From a checkpoint of a small transformer trained on Wikipedia.
Size: width 256, 4 heads of 64, MLP 1024 tanh GELU, 8.09M parameters.
Training: a variant of Muon for these matrices, 504M tokens.
Each number is 128 + 24 x the weight over its row's rms, rounded and kept within 0 to 255. Layers, rows and columns count from 0. Numbers have three digits each. The size before them is the row's rms in percent of the matrix's.

# down: layer 2 MLP down (transposed), 1024x256, rms 0.0195, rows 604-656, columns 128-255
# up: layer 2 MLP up, 1024x256, rms 0.0871, rows 605-656, columns 128-255
down604 094:108114116104154116068178140096164139180117099095144076149161152133114151119113113106115141114103159158109141152113144139128120109141127163133135131126105126111099166115138134112160119176121128141111106139152122118142117117137139131127164142146114156122142167117153141112129111143095137155145097171138141119134145137137138171150130110158161130142130155089116184164152130095140152130133
up605 096:109146092178149091164153124096136114108124086127136107091124134136144120117135140114138112148104103099157171147136146135083137123134176112133117093121136182108156147151089132114095148124146147155116147126150119110113102151158185089104158116159107113097118173081118108123159148141146119158133124132068104150118136116121131108148137125095102157062149122132101125101111178094142088119117
down605 100:124130112133101108093153139102120159136124149164133104127114123103131137110079151123089141159103100127153128102154101154149130169153107119117137143117111130127133073130166182112136146076146139136157109181121102125113097139150150112082152097127134156119124098131075146104156101137103114122132111114127153120117123154118127122152093124165158114140089128151117106082161120095103152097109
up606 102:144105150111092125099150107118134141115111099139112124160157121122100143130122127178111128142077102154141124106116128155109117162140153129090114104121094117129145119147097168125131133090122130123123098111112129113146129089104131152137114127150119180084182138111141147142134059134145128123127177079149113182130132128134151111143129114149097166125162128110152117097187098131146123141135
down606 092:090163095184135096142102150134117156142140141091135119126110127104093191124110148141159155093127162067118130158137146092182159105084131096151121102072097111150128155127090118153110177132112141154161140086086137117092107122151147104112139116113113157123098132133165104120145143087148182085136154112090120118120143152109099160137112100145151118118131147153110174133102150128100115137118
up607 100:083087132132153145126131111119100125154124070161103129122164136118120092103108121107102113161111147124151185174156156138149128118145098177150131129144130136125146108139166128125153150130117118124153124119087109090123107107122128124111106160099191145145151127110130139103139132161134148140080124143144146116132131063149143112109128106103111114131135124131118154136118112076117133084126
down607 100:127096126085126113123112150152146101144171165123145147090078118100139128095113153100142152129152097169166153138169127178141162127122098123173108112111109140139115131090111103156123119132126109107140144111126131153107210138109145119119125097159139180156067144130127138116125089098121131146087152134140124124135089115127178092127117196153125116128121165115128170090116107140127104156125
up608 097:126120134080140121130113118115145164108139084129220143111137136140146134112084122084108107151153174100169139148111133173115110159136136123149079137126146119147165159124116117109113096146143106126090134116110156065161121140154176102130102136117168139104166130130134107144120140101101122139170130135129143156104102166103141115130154113119145134085171105144118100104120114119139161085133
down608 096:164098183103144097144079165103121120120123165162114140136114178118134159137129135135106125125091116109112137156140151109111115133155139130140148131155145096143137123116152119159143110152116136150117133153133129132149094128194111114154107130117136120128160078145105084172163158123080144100165146106146151072160141076118125115137147130124129156115103146113138096101136133147088129120105
up609 095:130078100146174147147162121117115135100125142150114124137133152108106100128130107098142125120167123163145108113119119119150132103144108089142143122132133161115146153121129111104173132119094117156141113133140101133151163122123116133118061149096085148174098137105126122121128155198100139109118161112122152167119105087135135140113055121140127079155129112135139110163158151113154118161110
down609 103:085141144118100106114134149157139151112167113122128171103120141120097085151131082166120134109084150136129121090150187150102142111124135125161153152142161087140137129092161140149113096115131188126117101117124122149126136120148104093119137160165093161141137113153139133178141121085114104157117115119138129128159119160111143127083117109149116095111134184120119101111096143109098125161131
up610 104:170125117111087118141108116125120066118112141078133166155112121106071142148146127116119105131128167091149142155119153099151141121151130200143120099133119128091140112125131107140097150121171138138096105144128135072154110144175141119136129110119113110104105146055126135170110105132107125152108123147117173148120143141148161126112177095140138154104133141112128116116135076127110110138125
down610 103:100137110136103088101111155145122158149110115133070091117164105165138119094176149098149152110190091115127135142134152098167120126106118123157104102095128150101133113105152153096109124112140103100148115142148116126142134153160106136129115119129127177085085076099108129148122079130117139138118135179124100135125118135122145130147146124115135136140159123173112112130115124160111136118169
up611 097:146106127144176152143177121119121155103115120119145146148113165151140166141155136121134136101096152107160129126123147126131105102143167135133141094087144109149112127137127144107125096141143102110180096104157161131113112138135055136119149099107149125124131095138109130150140105104116148138115146133140121174162125105101113182099139146148131140124083119127131128141151110156135146095128
down611 095:135108156139099096106144183128128125159130125137072097127134121122131111122101142119090103097064153136115113081175164160105120142138159126090106103106112123139119139113192118111122147144161178175122146109134125139138071145117137141089129137102165129107147165114138124120133146131148112143125144136148143121095160102132107177092116147124105108107129105097150125126159133146143122143143
up612 111:124137137131132111120152129095112135124100115126097151151146137139110160113074110133139137130067149087155087112125177103132158144140119157151080123107125188153116156157110103107143099105102104172183150118105132147138096146137123128141108170091142095082140093120154102172126120144150086146108123172088111144106159092110154080141110112130121124132123134109126158120134105143124126116142
down612 103:115168157127098105108110088074109110169114113140079109113130099127125100127137138190128120135129144156094094123132152058122138162107143119085141108080135120146173134130135088144123139124104140133138088107161177120145150105148105153098136095173148188101126098130136145150106098158149107136169120098135159145164097148110166120111098148130144133142160148082137135112119135110069127120127
up613 098:154154130151112148107152103136098131151113144118135090109095138159152147098138172101119125172115101108109156129118103110144138145140094123140104108127083154102147123145107168176138153135139118134134147136095132114126088118118094118170171130156122126109126140132107116125120154083138151153153119106113158108197123110110127103136158104153109127170116154083147149114099137105089148111092
down613 105:146142140157103132133143153126159096088125176135148098130167133105127094139104141127108125124097170163137092154165117130146165080145144124082141122145133125133157135110170090092100135092128134130138149079107123122100106145159145146102109100111125076142185150148147111094141122140168116146115170138162132118091152132104133149132129121157131147092128105121155087110078118154133119139160
up614 101:143100134151098111092117147149138148138161100171120112129133139135127113146123086149133167152150092169133060080140089139152160153157140115145097110119129154090101117087127167134086076149111119181102127163112118132106125098145122131114144123131124149147114115115131106104093147116094110106123133149179116142150148137155132120122109150162173109131130083123155165184144117138153091150159
down614 096:149100119122190107167125128067117119123121139106136087125158101145163097154162163099157112135116140142118134143140138120151110129077154129155129138096163140111118131153103178135163101158141133130096109103132138123132100129140122149104130095117156104113135149116167160129117130076118122087152116101144149132156139134112128155131118145153097150128110146138120137092073105143102124144118
up615 089:152162119115147127146154127145148112109115136186097124097105191139159139119118067119148133117122095172123138116095101167120138153129121077147113117158146095126150149067109130106103166124122119107130135133155144148107125095138145114126116122124116101109088140166119107131151155152141109092121154124153118142175106092089134126095106122144147130139168108109109142063113104157186139111133
down615 102:162146116110083177148121135112105114142142145090144170121125088100128109107138122132105166133101155119110133149184122119115098100122125139108144141120122114119118107154113154163144129126117126148105105110104124115129125148137129128119138107113144160138119154154132157150152115106093139116136119119090163136060154144126096162145129140146126127136079131135083112156124109110128137126128
up616 102:100117101156098112123111155149161078112118160089085146121123140161095154094107121139104129142101141169119108149117131143143115139144125148084117148151106119164174142150095130154082129092127104127165155091138119151182103111114132128120106143141119134091122123104146146102124057139079178135149120130145181159096130132124147109177111121122139130126090125162157154137118126077130098110160
down616 092:117163119080150166106120123121124183130147098187110111111098137099161104129148112105165152127110149117068131115125155094101127077105132101114126120130137121137158112086151122129141138112101140132127123131112136148082144169139176147122143146139100099128128123123127153125108173088123101092119175134157120136148103140096116167143154155175120097112140128122117110150134161108108112144102
up617 101:122138150090110124140099180143164129121129161130131125102136160106088114092126131099127156115132102144103116089146148129131127113157090095095110101143147119090144118128099148157085176124106116149106147111159104125122121110103124078121145136120155143165091113104127108129124156177122134097149122120117118163151161133126115146110143112142127147124144101131138160145124154070099122101094
down617 107:109160112108123129176156112154141151116131131119094137141149140138137158152117144125128110106124081169092120074115121124132196117116090141121133143105122100096132106125142117123129130079127144171108137114125130122139127087137117155077146144158128138112130146143135122186116140131124141107139114157131127117095170150117161164153134106177154125146112102156178137112101164102123126120067
up618 101:098100133146143131148139152111128177128077127111126121122116117133118148157166134123116110116123119110125171157136123116097136138098082142146082115144157078135132133114114142135162111145126135152119160073114123154097076129145127131128093139135122160088158150126128141137160151115103217131119142082140105202144174110116148136129129111172082099111125144128144113145160117132163169103119
down618 101:087121115168119145145120120136132154142102120146174134140109167133119152142094142123126103084107143176144107140134117111090134149114113158078122116132139128143124059097124135139161122111090137151143123103117157153120129138141124080146105092137121136132129174118167159104151158115128137142153118052119121134129143126129137120109106199164128104117097118099141092129144118157154169125100
up619 098:129144111111146099111130153140154129128160177098135144155127116164121142149137163125108127115139131165109139144140137148162141112144121153121126157060089178120149153154107151134085149083161143120132146098116130123144153150119105097173156088108138100135099101135139150065111102091158150106146129122152122122143082132146156117076148146080131131179114159109160152131104105119112155160100
down619 093:114156168121107086108112143115107129167078078127101090127097122119102101081126106139117111136145105103155161139132100135172123149133147099125118105119144128118115117169150136142148109179156154137151137113151087102128131156128157143088129147147129156135155148065133164143147164168137105173115149165104121134128120102104141154127112128151124160122101123115105111184121156164139081120125
up620 093:153115171163158164100072111153108122169148166147157140142153134119129142126126134142121165114167132110144166141100119178151117111144108111173126128109166155169136111145114148117115093130133111119107151148122154075156122101138129096147102156111127168072118140140103133151123109127092081111109103144111122146090146152127151113119121155124168181107118100148122098117161132139072121084105
down620 103:130130120118161135154099146124130119147103145160083108156108102079111105119125085155152152123152134143112138131145134129119117125125118147134123094168132103146178143102096114154124146148086127149136109140095147119158132148112141185113131145114135146160099102140116137132146120122117152121165102131099127144147079141148141142119129115117076149152087165105070148133146115098152063107125
up621 095:122175137118090120141138159090085111112143079116137081159138179153120139170108157143136102175163135132124072123146083140139128157130134134121153148118121144108102162109167117112110101105163100107129161103108143105061141084096168182146149104130150093103130103078144143163143140118132141129146121114142116122165082138093160119111099140128084114089111097124148108135180103121147136106158
down621 101:136132143162140099150166159158127131159084114169116122159091136153092160149162125091092153113141071143122144119125126141110125135138115124151103098149158114155096096099116136132156142056091116152149157111119149128144068159155141129152097119130128157135072106102147162140082148135136167148097132144153135152158127150151112098123157121157115144131133149156175114089077109130067110081164
up622 102:107140129116117115134154068075136142095132122141104071123145138128133144140102140161156118168169149143125096159124119109142083111136093147128092132067140119123135091104117157159134114124129114128171125121090167145176104123138163150134141118150134140109139152137096142144109151103127089141143146157082116161140147079115127156097099117088098168128116154102140103146095114123132147145154
down622 103:165136122130159156148146152137126136141124145125165126125094145157140175116131107099092136113132107106159173098115138107144154112141135145076158147088106114124147146132172129132139150121127132123118101185174182080110101139164096106163124166174132133154149102126111115095121127128091127134102116131121102082126132175118148137130125121144094116152115128166136121130167115087115135138155
up623 102:127113118109094144097107137119111126092137097115096095094123128119125178176120146179137152102120135126095130130125137139128096158104106169149162111135135145098067159149143105199114113125157127165116150132125145140138124159156135113111113108123098105110150143141115128135139123080204167125108134106097127132110155111124124152117113105133097172130092124132169128129098132137129138121118
down623 089:134133132174098109143102117149110129143141109081190145103096121122117171079143064113142086133115118138199162117108112132147161114114145121132096118144065126127177135131105181102092121145087134126116123144128108102073156114158105147104140121141129149153160107131114178117121100137107103127141118129181154072129144161118104121160125138111152085110164150107117113136156120159070118146135
up624 102:109181138106129139125121115122139099156142122075135118104096121118127171162146134149113094118162125138131148130096097136127180124167110182070111105140101158103109161136110137170104110148114124127122155136127133103160156105092157117143139141126117137139108123149092122120107166093119197091134114158131136129149134153114148167095134136126211149147119148100099118092112137152120159130121
down624 102:115076138102124130172112127098148137132064121141106144138149102133181113077123118114148121180120126139117141104125115111085096151158119142153123110126136122130142117144125114114116121121176130140156105141121115155126101147116172154148116138129148145125151137104149133139142129142140088128092144131110069119116114111155115147123102146122087135131132154134120142128134138125156120082142
up625 104:093163160136076164166173115154114151117123080129098167120174155061150118135139148112095111138095131156161131134152100117133118098098160120125137069125133087161158143092179152079134134099173094122121110114147141147161100117151135140152112137114131117136126106121118108118131133134123092113135088142121182136126101101126138143169139069135128127112103083151148140138148097155121140125130
down625 097:171134122136149105122140110110108147115124145096120151141093108163111129145175123139157147129121099142109113123116098110157069166155096108092116115144122068116122141131127146148128133139107136121123162127167081139123140134136131129149106169138141117110103121088168139132122128112125128097141122103151084099109141132139150169086138121084142089133161173130097124103100105138142110134177
up626 101:112144156112139121124069128126109192085194126169122107110138159121121119136123138125122145126130171069146133161159079149090166096143137120121132154121130162140145150133131108115119128099147146120100100119138161134154100133112109142143143148123157140140195136129136102125141096165141172133110145174117157148092128104141147173122137106141085108130146171127151131087098106102096134096074
down626 097:085118126126091108098121124128104150158148138148137089137106110099142145091112140142136096124137099123156140139133138151135111091119143114133129109090141102130171109147126173140171111140114116136166072128124156140077151146135137114109126098149098137152118139168082125080102140144126126142081128109120109135119136122071140119154160132076128124137121134131118124125117168110124176114125
up627 100:132153166148136141103146172108151122139131107142172176134099157139167155144089113118100126131108128084168131154126107143157144114137110134163138113131133108126122156139097142105157105131129132160145113098104136112092108118132073115130104101156136149138135131141099114133129165135113101140074125098099194109083117106105173117129138170139100137133136102157123124132139151116104130119125
down627 100:118112115137135137116110144149133132137126127151162128085088144161140136152146094120165112116124131155126151116098115114124132131153108091091137111144119111156112146119134130115143108144088134124107132134115157130126090117126115080158142109152134168103130125156131145158127132136099113086148089135112112111107138142139157156076128136113096150062138114131131102108083098147188090156165
up628 099:105203080141150121168121115144111157161144169146126158129134113121086153132106162141135138174147127139121155126133106148144114132108106119123125111136150092130114156122144143164116105079136147115129135172109124132106129098111092121114130113138134097159177126178099116123145150132145123079158120111108113148121114171082145093110164109137139129097154168115158140146104096139133135117142
down628 099:093124134122146127124132134121163138113109155120126080113140105113113171123088149170123170122123163143136133124122148137112122121155127134076164108140151034154133162144116115134120128136121135141115083157090087100146164109133140167090144149137105146080148100123144136161104160143117104116159117145137115064082132156144134152145121127198118081117145175098153110115106130156077155127109
up629 098:109141131142135138145134153109116138141140100100137099152116110099132113139101155158141160120125109129122123162145138105156158137149136127149132160108113109158113129139146163145122111101126144122155149116075119151099151162187122096131121132161104114138102122096059158119093130150124099163100121132103149123107169129136155140061164107153116136147162151081093083129129170173135095121139
down629 100:120122151104114147135144117153124140104135120163112131133068094185084153168130174156180132133086123156134154156123113137081161131161109140110128127122141155127181156137143083107116114089165108097154123106145105138097105111088176129104127127147117082091143133127125111130139132136160098158099122128158137157146107113102148078126090135107144088120204105157099120114128116176127102118139
up630 101:139135107126161182150106111158139149128162096145106146128096127097169152144108168119107121120165091176140104100152135134130095103158164125098170156103121082110138145139071126139124153102133147064129118132148101153151120097145106116104158093134111128149149156106149123110109154076135110145145180125098138160150102153111120115159090124110108113139142147143123180122108143132114145128087
down630 090:132136141127161107124143128137130087131141133132136139122072139144132163101146130104150133118143156124109147153156146116116151107149106121136110134148165097094112093124105152162071113115168124145143130155120154120124153131172108127155147137122153130142147127093120107127106153105129130134126116098134142071080161119112179122164102156092129119126116119148117136113125099142149124156119
up631 108:113107178121134148108138093138112088148114107091136126137131150111099111133086119112164149149173131131160151157120114103149132190130097130154119129129083104109126138121150117118145107126130171132122161143086149089104154125156159126156149118106115105142114118106150166152101134136168149180106130093188136136107127097140076161140127126081140125104113109084112138145143095112165134153121
down631 101:148112093124178110122098143139131113134163070103127137122108109148159140106101172147119104109121109130127128125109106117128143155089121116140174177134160120132125164155107131154171138127147125103099135107157109128117098137109155110103137146120136131112121113102157115132128127125125134094164141123151142129113137132137140095162144149093152109127164138143159152142121094137108118125091
up632 102:116164129102101117141164099100139122112134092110144123110108135122106101084166177138132110126102121142172099119158116143136121089122130125157137130107151105142160137136132164123155158136152188124177184141120125155148168130132167163145147125152163112131113123110085146118140120160133155115153150097122127146145151124149115099154131103125125092124179109145135174104121130130125167153150
down632 108:098059139158108112102134128141136135149123160088156094174124135150122129117123144164145104146149098147142139142095138116107120146181103138146125124126128126133115135135116152152113145099142114120157122148157117123162121109160151108126116129158077084163148140098122166095180141088176145113134131122163199090086139130146145118111098156141136123099141148118079077142154110114151166130074
up633 097:122142126136143179145085144102098130137177083111159124169144129100114140124119175113129115119145112164186118107139116114152120165155126173104148121163100097096108186099117108173167120144130156133090103124121174111101141131104122144135119151110083107114132126095098149071151127122151132102089131130108136132134149160138170149123164171116130144132112107132139166158152152092108152143162
down633 095:106165134113126096101169108170131099138105131140104132128129171141112135084112109144112088123131141089108127107118102116087145072145152146143133123196105130163097107114119083129162102139096107156097155146087169159154114128142119169135113120094180135130114137078130139126127154132115115099195133128104120157135136146096115148121111128136163107118105149082150129135124164132169157103078
up634 095:119146110143096105120130153125196149155098139141088162144134134136153104119143118120122134142150116131109147085128121113127118147124095141104182110135091126163110154164170165113131127127131161103145139072141139106144176111160102192092099145103154135164142106136132135131129131147125129172116122123152130108114130108119153140148152076126105161131141086116109162118119147145142140156146
down634 094:128098110111148150104104091122116096140118136110126145114121105110119129109130113162186161095136125082158126126172108176115138123125157133128140126153149121143166120104117169135152114098127106137133073143129184117152101117131130119154129143148114096114108135172103103146143136124143127080131088123089101132107126136179112133129152128118150113140123165148128094148153124169138134108156
up635 102:114108142144120189177164120121166103142105155118119090133118146120124093164104128118124148155087148109152151128122161098070097157130133126147155133118096139138130163180117127109090181140122140127111127117113132104114145137077127119154167101119138114132131117172133089110129100090125122112094142075108128108138118107142156158115137087147080088145105147141091189133119161161144145129102
down635 098:109116106122123120084124123158091137128133092104107121093114144145142128106153167128120102137154131097133143132126143124127180100104126136124133113110109133083094121085110161087108134100176131116168122164123131104107101080122151133098085195111150144117121112113137121155138167161146117171155143127128159142117127141153121120137135149104136151133137134167111122124141097152092141130123
up636 101:123128119136124142167118131135110142092105105121176132123117118090073098110106164199145121121103131155188145149134094133107114110099111094118104116121109130130163192135150081125100142145145121135113104109139139143104174105132126144128126129142158145171164121121093086104100132112142130118138120153125126129151143127152145119111094126095122086145093111093141126137139082131112142143161
down636 104:142113092140115142177116179148110127087130134128084163125098109148130115145123119188141131089113130164146105142111132138141081133143113127135106154161087119129106131127174107136144149111128111107099134114110156154152073139133102081125149111121096135115101128107125121120099091095158137165083118141124150139104116147166134111139098131112138096106155162177130128127169162124150138090129
up637 101:133140099127146145132115144143141131107125150163160126139158132158159113128113140087135126081149141134141087124123154130146133150115153106119121082097141113145132142140122188145107140182146123132146152145087150126154109088117147123088137109128165153147098134114128136093139103133103089118062153135142109159107080110163088089102132120127090130153091079170158160103152187132094149104114
down637 099:130146152145118163127131129157154177106106154158083116127109117104135092116170143136128117165122113182119140124138135136139122101103091134098157119165139160084109098130117146147154101131103107133130131085067153136101107150151126142108132141084142135159152162131165100191094115175113143131109151140053128113138072146146126123112137089155188124150138060129117108101155106151117129094113
up638 093:147119151135127162099183142128074148131103154122115122108149074104156139170157126120147111087136103091113126104183144115138142173080077145127090142113159100136099137134121133159138117166141133087132157104133138117176152089113178150147149126136097138175135141125177150177123164180133133125118143103125120112070142117099144132160111091132138136142150134124119105085115106127141129098119
down638 102:135138101148094177101127128142130089158141116107110089141079124122070099121136110122123139104123134131134123098138144169129088139136143127166135154083098101096143121125130129144111133152130139149132139141157130088117119165177106133136151116112137121163087157110145138153112112085135149111164106088139131087147139140127143142171096142069133121138115139133137146146103177118133150109121
up639 102:087133105114173114159082161119116142115148117148131130164168166131128088146153174141142130124107117122096123122145148125136174089130110132150076098132093137149127108150104144149109148165121119097125124151104129116112116127153073096157116111143109121070144118128156151183094157134099106121145107126173142172139170106081118169102128104187068122116159127142170130120149091175114122118098
down639 104:087141135122112117096128126094146106147078116111151120148134103132145103147137136126169113119094120126118052116165140139125102098096163123100132129114111134126124103133139128151154137102158105125123110149152132127111154090153130132095144112199153158152117110131125163127134116104097104134121137116115178146159179176150115100144143104147115156125136150152119106137117122132127125137148
up640 098:143165135139129125189089108142096105118125101117106145120162118136094152135096166166126188160103079147120130117144120101122115116112072153083142132132134143133103125161112153094154155138116103129124100112092137114164145157117121146170113127145102118102109167138114118133129124166174116113107136112106146094124102146159119125099120135159133097141174126164107132113144151099080139144167
down640 101:214134140117128108135089118149106114117143102145087143106100133097182157136133112123136118086106099147124131123117129122148110118116142103124158110108159098151107117135101119141150123162111131135096152142095119105135175138131157126155106104115136140128171133113133139137103127113107111141140135126108124119159084139102140137155164146147148124130131131155161131148151117144111146132144
up641 100:125149168076101118185133070164172139107138098133137101106123124109132103089165159131133112112100140154110141179170098116131148089156112135170097139139135122091087141135121112117147110140158131118134137116109107145158143145128118149108110118088129119164138129105139143149119094122119133144156125093147135162130122134113156102098133104070135102140168142086134104123104094138152140083135
down641 096:063128133068133118155132161137112136134094189125172127153157147113152125165192124107150134108142175136149157123109133148162138136125104127089145129160138128114127140152112119126135172102131139102138070105131142140085133115115143142112172137128091137132115133153142120124141178113110111149151153099128129151130167095119140145131114103121114145119138136092118099084132100116115080127144
up642 101:092148119104179160089152158130144139142110163151115139130097131133155150099122147172105136144096112192153144122110140113135116099147153134093139146166180152149160129124081120080096127133134148132156118098117132118133126145128095137121169076139130150149132118132134148128112068151136167140140085093153126150118097131182177129119090103100087157129116119126151150116145089166107112118117
down642 103:098156112112143117089128156112114106112116150169086120093106131114149119105118144169119125142140126123104106093106143122114147091127111116055132160129126152121098106169107142160129145116087146141110111124148113164115108147134194136078099115120118163122124090109146132183089159116147121121134125095102136096130121123141164132166134140149153116113158148113110129150114132160137114114149
up643 105:164127114165136104145112161116175093112118074136157105116127099127134089176150114121144124141138138173150068102133144103123156144097095123155118152136129149109114138152161150189114123160106080159160127107138144126133085097122105088110124112112127094166125167103139138171162137126107112131158107126183112160160153109085126131142112066129131160142151120132114178126075121121145106135144
down643 109:122104129132087142147141144151141158141132139125136094154128137131098130121155140111121140133085098117154122112128110129121096175138093072100141124141121160087127151103142179118137122120120117163144153091092168107137105131110079131124142139145123098106164144124148126149086153132113127151126155129160075103142134143164099142132157123168122169143124142130129097112121123107169123098150
up644 100:178106093127149167142094165160150114098124121104132131117139113120141106123122114092118131118165134086109134118130137143124123131140108126149072117167109145147152101137117119109155125132144114143127116109148130134119080124096132139128119124111098112157110151134149172165150089109161163145112115158150098152146132141132169133111161143108143138150103149128156161148103092141157146110066
down644 088:125129159120133128160103128142114125181147108107171133156139126166148148110144109104159121142144107155149136154089106113128131114126133179165116120129147086155121127126083136146138107080114178132144121155169120107122118162098122105102158117095136104132137089115115119136123117148077128092153147129142142082095141145124131125162084140114149111170169097136119090132168097108112097171140
up645 102:159137115149133142093127127124150151071107117091116127097110108152149151153123094152133136155076125123145136118165188136147095163113123138116105121136176140159146117139110129114081134147130159110142080075129114088087112154105135123106109110085168142106142124135100146110124149155119136119167147169178133144127139197158148101178139143143159093123152137152089096151133124137107155093117
down645 098:105107134105106145134120096144116116172146169189130120165150158136101122127122116125154164134151145179128102138109131139122155104153104132101148163071123111073132150112160111151183126114140120125115134142114174138109152136146100149133153135121103098124124140115126137145159152161143157143110078145126098098142132107097116117059110149109103089170112126095132140125092121122155096156127
up646 105:105159126147123100131149121120122157175048075127097141126127123119145162131108116124137126157107128126165134075167146117122130180125168119165169090143110140144120153107110129162096145138201129081092123091145134150084113125153153137152098091149119096112110128129091159076144126082131173140132113116138119096102151148088130142144124138124099168136121152108114126114129116135113135138105
down646 097:138139106141116121125113129145121157142121143126116105137165136123105123102151089176135091095109124178103128119146136096113131180119134144141116148157117137161124169138148132132154117147146151113148148070173099138126082102149079129095133143159139123137119082112107061106114123153084155097109116160118137162104115148167107146113153112130106117114126123143151129135133120129138137145117
up647 097:156098135102125149147129120136138130105086113126110144125117119126107120156133135117097113129151125134135147088153107108147133111107155153098091094126109128101121107123149101113144122112127140108081142135123177109126109142112141156117092095175111132114120132152109101155156164140136156138106143112112158073169161122121132174145111122104143161122139147143142125116147069141112105139132
down647 097:094137153104132166121179144115136139155141119123134131112109115142165104101135162148140100093127098135151113181133146135133113132079127136151146146129117118135119089095164139164135127096123094128118149132172138120131158138164137127070111133136150125156131100076116127119147109089126096109151144130193076116131109092144118111127180165126094097140094140123135166143099088117101146085115
up648 102:116130073101131114153121131133069160143141152096162123115138159146123118093153111139121108178089104149100128143150173086114125168103082107142123125164128105122118164136135075094111128117142100152128170161104135174131096107147157106139121133104125117154121121117145133114123127160135158103131155176110133150090150155094113164141127126113124114109112128140156145174138135104134108048134
down648 098:132083188112134144137142117156135138131088132141100107131127145127155112114128096133106120113107167100152163124117107145146127110164124157134167133132178135149122102122139142162153112101163139147124146114131108114114146110144132097144133145169148097111128160118085100099115122109117094119131117119124149110131117062155114121133146165103110120141149109116113100115122154101127137140096
up649 101:154142148107144146118136148159138133109129126121114173136153105161151123104187114101117138109143134137094054101125141101171119122145119177116138126119152161115153119150123189135163170128127148170151128125100124155083078123140130122146129123126115101134132134148116150122149167107167105127092133100123103140132108075158152097169084139132100148142132118084126144114147142159121133125108
down649 108:138110156132140091060112153146114126099134123139102154144154091140162117101134162086111097117129115173114158154125146119131162171106135159148102163063127055121113112136168104117130176113118142143080140142119128149141107133124130099136153141147132134116142084136169098148092123177111085137157125125158122112177109128118114174126108120145159116142139123092133110080147123166133110065096
up650 098:128064143176127124104192114138115134090128147093158113153096145089154164156131136143090082135072093115100111141072139143147127156102133145154100153123132129107116142113104131095117140107106140167175140098109186162140111091123133159131128150121124160133144141168110142162175149122113142137127105161110140114137163125152150118104148102161148141126094173121129094107131102099115110157131
down650 100:130114113117119123136186099157131110058144137121102111132132141151104128091137112144137120098080164136066118159134144107095090117149123097104114131123160169102105105103107118084140131146107139123108099119131125109142134093133106110105136103128098156137154124147149109117127165159142149131122119097166117108148167107129127114129147153156125119132083150137101120122142133129104134146146
up651 095:119140124141113109112106151152142129146102130115123164119102139141139140144063092103096148151096156120087106165119084068169171104105109133129127142134146167101170128135126122130146122111127122119168105161111153148137131110070096123136116152119167174110171153110141163105119152120129152125136157111155120105142173109096140141141147136170124100062160113104101158128138122112139144171105
down651 094:116103110154145102145103153132123129146162148137139101113108135135113124146105126136140099146111170088097101172099158135139141137123097147107100112136136138155131124068123124141153143167092138094156137140147112198142164111070106143168121180142154135113143087110107155110124142153133120110139095110114106145144131120121101123110159128141147114130111136129143121138144113090135178120120
up652 099:109143124132117152137158100158110157113099154124174143073140109121102153067140142128159108169105117102179157108106142098157138130120115160119110108112159120129111122136115145118134115129131117110118148129083117125128180111115097105124147184145110154126137121108117132109132141125106167133146117104073147125118134108126168129061141127118209167150128159113110197115103134126100159175138
down652 103:121138105109118114146141144130188141110134181121125133098075113101128130132113147120099140130132130138121118119130130168165118154126152122150108120138119153073098129136120106109097124163128108137151144125158126124132104147171105091105091071117151152089147145124222093104097151118126108107104106139117090145142131120106139100079134118150142134115149157115117114129092111168125162132142
up653 097:145175119112128121143125116125133139134151104113132146137101160154150150126155120121119153106111127155105088150120152119154135118130154098120127095136149126120141155118120147105095149133114122093155103096173096146080144143137124103094140076150130128144081096128107116155119106143086157061117113164114140109146107154137093150137175150084158163102183168106136122120164125129151122113138
down653 098:098132143115116167135122123122105135142135137153128137103137120087115109112139097135162085155178149099141140132121185123125134084051136133126104146124117105126142130154121141179166096117100112151130142108103148144139131147131158108129121115108146148143127156145143139137118106120143135192133115117153115113145125140119144133117133094119103130106152117122127128137131154114099089127172
up654 106:106183087136057102135084121104106120150115143113130143158138117115108157157105112124105147093134121127184136097124120138155081129146106120103134148147114127111171115168120158124126133135148176082138117155143156119129097105162125148164148118124134145092112172153109074106123124174107098152154120082182088130097146147163120130191140125154149127137130092104118151149133135122141131127165
down654 105:162148150130143127132134142128156105161124125132084100105150165136195124157143147131143143112080131073128141128114085114125156142126161117139146127130157133132132138095179102114159128090110119111120153098082105124131159083057108128135156181107115092153096117121123149181137166151116112099125122164121153112107162117146094134143110134115062141131112130132184133074148122100098142155142
up655 119:126120136118136171128135131109088128163146129107137156113111137132166139118137142155075149138097105141100113153151140123177137110130120154125123113101157111150126136108112104104105120099089112129144119094136067135110126089143064116122170079103169159105142123096105111113100092118115108116172156117118151168112126137130160189101148152123112155100116149102121170130152057148124114106113
down655 107:121111138146111098146123124169141118110105136113098135142155126102095105141105113148151088145162146130128124096081151119104118200125132098092129169111115153158139135108099174135122114077102114136121136114136159124140096114122133110134142132145145088120111129158193153152155163173170132119101140099156080103122103094118166097138125134146107110138160107137126110104110150140134102145133
up656 098:092168160091131089112124079146138164129107132117121166152096143101130126106106126137137139136148133117102162139177154108143095103197118112129136107135111193119130166130123132153088145159111117143122095122122153126120186139141135120133127126116123107128145157127091128134129123121125159181128142109129147151090120146134125181120118130117109084128140089125085125091099076105111114142090
down656 107:143174119103144103129123089146127128106117105118147127107126101154139100142172098165118167084116154149111155103101132144102113145115138142153131125080095149134145163126118113110142139137089114134130124121155140211105148103117072118094161150116127125141139109147109139151135106144154117162110136118153147176097066130106135141149105112119104123153141096160137135158111079153138080144134